Each number is 128 + 32 x the weight over its row's rms, rounded and kept within 0 to 255. Layers, rows and columns count from 0. The size above them is the row's rms in percent of the matrix's.

# layer 2 attention query, 384x256, rms 0.0352, rows 130-142, columns 0-127
size [101 103 113 118 117  97  99  95 109  97 116  92 105]
[[123 167  83 122 148 127 150 126 160 104 117 102 105 146 193 148  85 144 115 207  68 147 125 133 100 134 149 140 145 137 127  95 148  92 121 128 108 128 118 158 108 166  51 131 151  56 127 116 132 128  66  68 126 120  57 133 170 153 123 118 200  77 127  97 151  94  73 121 180 132 170 150 136 157 150 136 100 117 156 146 130  92 189 211 116  97 141 181 180 115 153 125 166  67 145 173 156 131 120 111 113  48 103 136 148 146 130 159  82 100  93 120 150 129 162  90 139 117 118 149 124  99  98 110 160 140 111 117]
 [104 138 132 108  77 152 140 157 126 153 119 114 130 130 128 129 170 147  89 138 134 123 153  94 190 152 160  99  87 132 140 175 105 157  75 124 158 159 139 117 122  94 124  77  91  69 162 156 186 121 140 129  57 155 102 131  87 157 158 111 103 137 124 111 102 152 131 119 122 156 138 105 190 139 162 109 201 186 125 113 187 142 149 155 137 109 117 140  89 134 190 127  70  75  88 111  74  27 124 165 133 150 113 145 149 145 142 150 105 142 178 109 181 171 128  98 123  56 163 138 159 116  85 177 138  93 148 185]
 [127 120 138  75 170 142 186 117 136 120 146 154 182 130  99 133 131 100 103 104 139  83 137 164  68 131 111 158 157 101 102 166  83 178 154 130 123 113 155  83 142  91 138 163 179  94 154 113 127 141 155  88 114  92 159 143 120 131 111 146 176 166 119 164 103  95 119 193  78 126 162 137 149  60 171 115 118 152 147 130  70 138  97 103 192 156 116 117  99 100  91 152 103 132 136 127 122 123 118 123  69 166  92 132 114 141 120 176  95 133 145 106 139 173  99 144 168 177 141 151  70 139 183  63 104 116 181 128]
 [163 141 164 115  22 127  84 129 123 177 125  90  82 128 160 116 149 137 168 100 161 128 104 155 140  92 184  61 144 101  78  74 148  64 125  96 110 166 148  65 138  73 113 105 137 127 128 129 178 163 119 152  87 194  99 141 149  99 111 159 109 127 128 124 174 163 128 124  94 116 156  95  76 144 127 145 124 130 132 129 143 149 139  80 160 127  82 178 141  94 169 103  88 107  94 150 111 165 138 135 118 102 147  59  91 118  98  93 140 152 140 149 162 180 136 132  60 114 108 147 129 143 155 238 140  87 143 129]
 [134  98  56 180 156  73 178 134  98  64 148 234 117 148 118 186 149 133  96 124  49 180  99 133 140 150 141 145 118 131 178 165 104 168 169 132 148  86 138 137 146 127 133 130 140  94 100 124 189 146  58 152 134 178 143 104  98 184 116 123 162 147 106 123  90 138  83 166  92 103 150 109 137  92 162  97 169 145 111 139 155 115  77 161 152 148 137 123  84 120  88 145  68  67 135 129 116  86 128  81 119 164 124 130 102 124  68 169 117 121 142 128 133 163 101 123 142 108 172 112 132  70 128 133 110 139 146 174]
 [163 115 170 197  75  96 152 169 101 159 111  75 141 100 146 150 140 119 145  94  60 132 128 168 114 126 107 144 127  72 100 167 115 140 131 131  98  67 101 147 104 138 135 137 173 153  65 162 110 116 119 111 192 134 133 117 124 115 120 166 105  94  64 112 160 100  91 106 180 160 108  96 162 203 127 155  86  64 115 100 131 139 143 115 108  95 204  80 107 132 132 131 137 117 112 149 130 165 124 159 146 113 111 110 109 130  80 108 130 116 200  60 137  61 105 116 131 156  60 160 152  74 135 177 142 168 109 172]
 [146 169 126 172 164 125  82 163 170 224 106  84 131 168 156 116 138 163 117  66 180 131 170 182  92  99 127  83 127 120 129 103 118 121 131 137 129 144 117 155 104 111 102 133 144 129 113 135 141 149  80 111 148 137 144 154 119  43 135 118 145 127 123 204 200 147 138 104  96 130 151 138 151 134  72 109 147  87  93  87  88 130 101  68 103  38 151 140 181 108 114  95 128 132 150 154 201 113 132  95 128 118  87 105 120 152 140  95 126 110 167 137 154 100 105 107 125 166  96 155  87  78 190 133 143  96 216 141]
 [128 156 121  99 151  93 165  85 121 101 104 136  81 142 118 161 115 145 148 158  98 122 114  71 111 159 148 115 169 111 139 135 171 127  94 116 136 101 177 168 156 181 134 149 165 120 153 139 161 171 167 126  89 179 107 117 222 111 121 173 150  87 110  74 190 109 125 138 109 122 148 150 163 153  66 147 124 139 155 104 140 112 143 143 185  99 131 146  86  74 121 123 151 135 110 119 155 191 106 136  93 109 114 155  89 192 124 106 111  87 144 158 148  99 199 138  58 223 165 134 125 141  70 170 140 133 125 182]
 [169 108 148 159 118 115 197  89 131 102 167 182 135 122 118 168 105 153 115 121  94  89 100 158 155 144 104  77  83 193 128 136 132 122 113 107 111 112 122  82 100 134 122 134 218 138  88 108 153  93  77 142 132  79 152 154 142 106  77 116 157  76 106 127  98  93 112 126 136 118 134 100  61 150 180 144 139 122 139 152 174 155  69 113  99 109 115 167  96  64  73 163 103 111 143 128 152 112 148 110 162 121 142 127 118 143 120 161 156  99  83  76 159 164  98 136 109 119 157  95  95  87 100  94 132 151 111 140]
 [113  87 128 132 158 143 176 117 140 187  97  69 127  78 138 137  89 125 166 104 141  89 154 140  58 176 178  96  91 135 145 121 149  75 152 152 120 125 107 151 119  96 163 123 121 103 112 147 139 105 138 177 115 121 181 155 135 126 130  87 137  75 151 168 118 142 156 134 111 162 153 183 126 159  69 112 153 144  76 129 103 115 174 100 108 145 143 163 127  72 128 180 135 162 142 111 171  87 183 102 134 130 141 178 124 119 128  71 117 121 158 102 128 161 120 199  81  87 123  98 158 136  84  30 113 126 157 115]
 [176  95 165 165 105 161 158 159 108  93 131 120 187 168 167 166  69 107 102 148  73 142 120 131  34 113 159  87  95 155 124  56 177  93 132 121 106  97 120  82  71  77 110 113 118 128  70 130 158  87  70 130 186 134  68 108 123 131 119  99 119  90 100 131 124 149 103 145 136 162 159 139  87 200 123 128  72  74 161 119 155  93 131 185 110 103 107  84 120 136 139 125 174 134 113 183 126 134  89 112 178 107 105  51 128 163  84 136 137 142 118 125 120 106 161 106 146  79 139 168 144  94 123 159 126 102 102 135]
 [119 101  44 116  94  87 108  74 186  63 128 116 136 150 171 129 129  80 141 129 119  94 133 120 147 128 139 158 141 143 138 101 127 172 127 149 166 111 144 145 153 208  54  67 128 182 141  94 137  48 113 162 108 134 121 132 138 131 182 131 167 149  99 132 114 127 205  95  96 104 155 159 160  83 162 171 139 111 116 146 111 174 116 189  78 169 110 124 140 128 166 166 113 135 139 134 119 155 177 209  52 123 107 143 188 120 118  56 113 123 164  75 109 137 121  93 157  66 127 167 115 106 107 155 137 147  80 161]
 [119 106 179  65 161 171 129 111 140  84 171 160 126 145 100  51 144 113  98  79 180 131 146 121 112 143 131 128 181 151 134 159 121 117 112 135 120 137 223 132 180 180 171 104  79 116 142 172 116 142 167 138 126 143 159 160 149  99 119 131 131 101 156 173  66 141 108 108  84 133 136 162 150 127 131 175 141 144 110 160 113 138  96 131 207 109 130 131 124  50  94 114  67 139 193  88 134  80 157 144 176 190 116 115 121 107 161 140  71 127 125 139 137  98  97 119 110 135 166 172 174 148 157 101 124 108 127 122]]
# layer 2 attention key, 384x256, rms 0.0328, rows 130-141, columns 0-127
size [ 97 105  95 104 101 103  95  99 112  95 103  96]
[[118 159 103 172 147  88 173 121 115 164 121 126 155 109 144 155 148 123  47  95 107 117  95  99 111 142  92 106 114 154 140 154 103 177 179 151 132 123 108 141 135 198 158 120  75  85 151 193 113  95 255 120 121 146 133 103 124 200 111 138 145  70 142 110 143 121 119 145 159 142 114  79 169 114 166  96 107 193 111 130 107 148 120 136 187 101 150 129 176 110  90  54 134  79 108 142  59  96 110 151 170 120 109 130 100 161 100 126 107 143 122  74 153 152 174 161 110  54 111 110  94 140 107 146 168 118 147  98]
 [169 119  93 166 103 136 149  81 163 150 105 178  71 120 126  81 108 165 179 160 181  72 189 140 131 144 166 170  53 129  76 165 131 204 189 115 101  99 101 150 160 132 110 147 124 131  22 149  97 150 104 147 143  74 158 118 155  90 174 140 137 152 184 108 125 155 103  87 117 165 169 123 116 113  68 111 112 146 127 102 124 119 126 129 109  97 109 140 146 150 109 140 111 148 116 117 167 124 127 170 187 117 187 127 158  87 121 117 116 109  99  78 118  90 100 110 156 178 111  59 144 144 110  81 105 153 145 130]
 [126 109 142 127 135  89  84 153 136  99 141 163 150  91 100 110  49 137 188 131 164 142 128 149 114  80  89 107 127 118 158 147 135 128 112 146 126  94 168 139 125 150 187 109 111 182 126 143  90 175 111  96 132 120 122 138 121  80 164 122 129  92 126 151  91 145  36  38 148  68  55 169 158 135 135 112 136  88 153 173 117  85 151 105 110 163 145 130 132 144 155 128 116  95  78 101 184 106 161 122 112 114 187 141 121 152 143 165 147 129 118 109 119  71 120  80 117 169  76 149 110 112 148 125 162 103  81 155]
 [144 117 122 135  51 129 124 105 121 170 123 134  92 125 146 112 146 135 142 157 134 161 123 124 123 164 154 103  71 211  78 175 159 115 128 150  65 117 120 115 100 103 160 130 173 116 129 126 172 117  81  96 160 116 151 117  97  43 129 153 140 153  86 117 149 184 125  89 147 114 101  88 115  72 137 133 133 142 122 116 134 118 103 132  46  64 116 148 128 142 136 152 153 155  58 165 127 123 178 100 137 113 145 109  83 110 176 133  98 147 153 113 154 109 144 110 135 153 125  29 174 180 135 140  67 112 187 131]
 [ 82  99 119  81  95 119 130 120 103  83 152 145  97 145 122 139 148 126 111 114 151 118  76 175 126 159 103 136 136  88 112 138 110 132 181 134  99 114 150 103  77 108 173  61  91 137 101 156  92 107  96 135 169  97 139  91 168 147 132 157 162 117 137 106  73 131 138 136 146 121  97  74 133 112 202 135 136 123 138 167 179 160 108 136 143 109  98  94 109 140 114 175  94  36 140 142 127  90 118  64 127  57 104 100 123 148  93 180 114 120 149 113 106 172  56 152 167 141 107 114 151 153  83  56 109 168 103 144]
 [144 118 148 128 134 144 117 179 170 124 182 134 129 119 107 125 192 159  69 148 104 156  95 147 163 160 142 107 162 178 116 141 158 114 134 173 168 133 128  72 187 104 177 112 114 142 103 121 115 106  69 105 159 150 131 201 121 157 110 100 133  25 170 106 105 131  97 151 133 135 147  88 134 151 172 165 121 133 123 105 125 167 140  96 103 144 132  96  90 158  93  88 119 113 128  83 133 142  95  89 120  99  77 106 102 180 114 131 169  97 137 144 112 171 109 124  74 145 150 133  85  91  91 160 147 149 128 113]
 [134 104 144 157  92  67 138 138 150 146 117  54 138 101 106 138 144 118 101 147 112 134 144 150 106 111 111  96 153 112 170 121 149 133 154 200 150 123 132 114 151 130  47 145  99 142 101  75 169  75 104 142  92 156 124 210  98 160 125 117 128 160 179 113  97 160 149 139 151 166 141 143  80 152 113 130 151 134  82 160 120 128 157 184 101 181 179 131 136 145 137 112 146 108  92 141 109  59 107 120 196 144 158 142 151  74  85  79  67 131 121 118 187 128 115  52 176 162 132 137 180 129 157 150  95  96 136  97]
 [131 111 113 118  87 138 111 152  80 125 139 155 203 169 138 131 105 102 136 155 142 123 154  66 115 142 128 156 142 106  58 137 148 141 125 158 121 115 134 164 127 128 138  71 150 116 216 154 192 156 142 148  79 150 112 111  82 150 174 147 150 120 151 134 172 115 156 143 124 108 139 133 176  85  91  78 114 113  89 122 129 187 143 149 103 116 159  95 163 140 159 169 148 101 127 113 111 126  87 165  83 104 115  84 110 124 107 156 138  87 111  96  99 107 196 141 141  74 115 130 129 146  99 100 187 128 114 168]
 [143 160 116 166  68 190  94  83 107 142 149 113  77  75 188 168 119 148 100 124  96  96  81 124 140 108 183 119  86 132  75 139 169 126 209 132 121 125 133 102 103  83 168 130 138  97 131 171 111 122 161  95 147 129  87 141 116 118 139 135  93 126 136  74 115 143  94 141 116 131 154 153 103 156 183 174 110 180 144 131 130 129 111 160 106 137 137 183  81 120 134 102 188 139  95 134  85 171 135 138 111 124 171 141 131 163 161 117 109 108 165 134 126 177 173 133 163 146 152 162 169 104 156 128 113 159 123 172]
 [136  99  52 101 110 134 103 107 104 182 176 137 113 152 140 118  54 116 134  43 154 110 112  72 110  82 137 127 159  84 168 169 103  99  90 136 192 169 101 167 152 135 134 126 131 141 203 108 152 148 109 156 110 131  97 181 176 139 121 155  99 164  94 102 162 179 136  96 172 122  45 162 140 122 146 126 159 124 129 129 112 112 110 102 139 135 165  55 109 165 155 146 151 125 101 105  62 102 110 157 140 161 202 139 127  76 134  82 138 166 124  99 148 135 118 152 114 145 123  95 190 148 139 143 101  93 161 139]
 [105 154  87 143 165 152 148 124 134 156 164 125  88 137 211 136 133 101 162  76  81 179 103 118 184 145 160 170  86 146 161  98 136 131 154 115 143 152  97 140 104 126 135 157 133  48 139 149 178 116 137 120 192 164 142 158 174 179 104 117  78  65 135 148  81 126  61 119 164 132 110 116  95 165 150 181 178 214 150 132 163 135 147 105 139 127 145 148  95 143 148 133 142 140 133  56 125 150 128  92 114 103 107 140  81 135 148 132 163 120 160 126 123 142 146 132 138  56 156 124 151  85 143 107  79 125 151 115]
 [204 117 120  98 134 128 150 148 149 136 107 163  83 106 165 122  69 161 149 131 160 129 189 125  84 133 127 155 169 109 143 122 109 108 141 138 130 112 191 111 158 123 174  49 204 119  63  70 122 137 132 131 118 101 186  78 116 121 146 103 140 150 144 165 106 147 135  68 132 164 103 133 189 108 177  98 120 179 154 149 165 108  75 142 133  83  93 106 140 146 112  91 173 169 191 146 111 137 145 160 127  96 137 155 101 100 136 113  72 140 160 121 144 103 174  85 171 150 138 116 146 177 174 172  86 139  84 147]]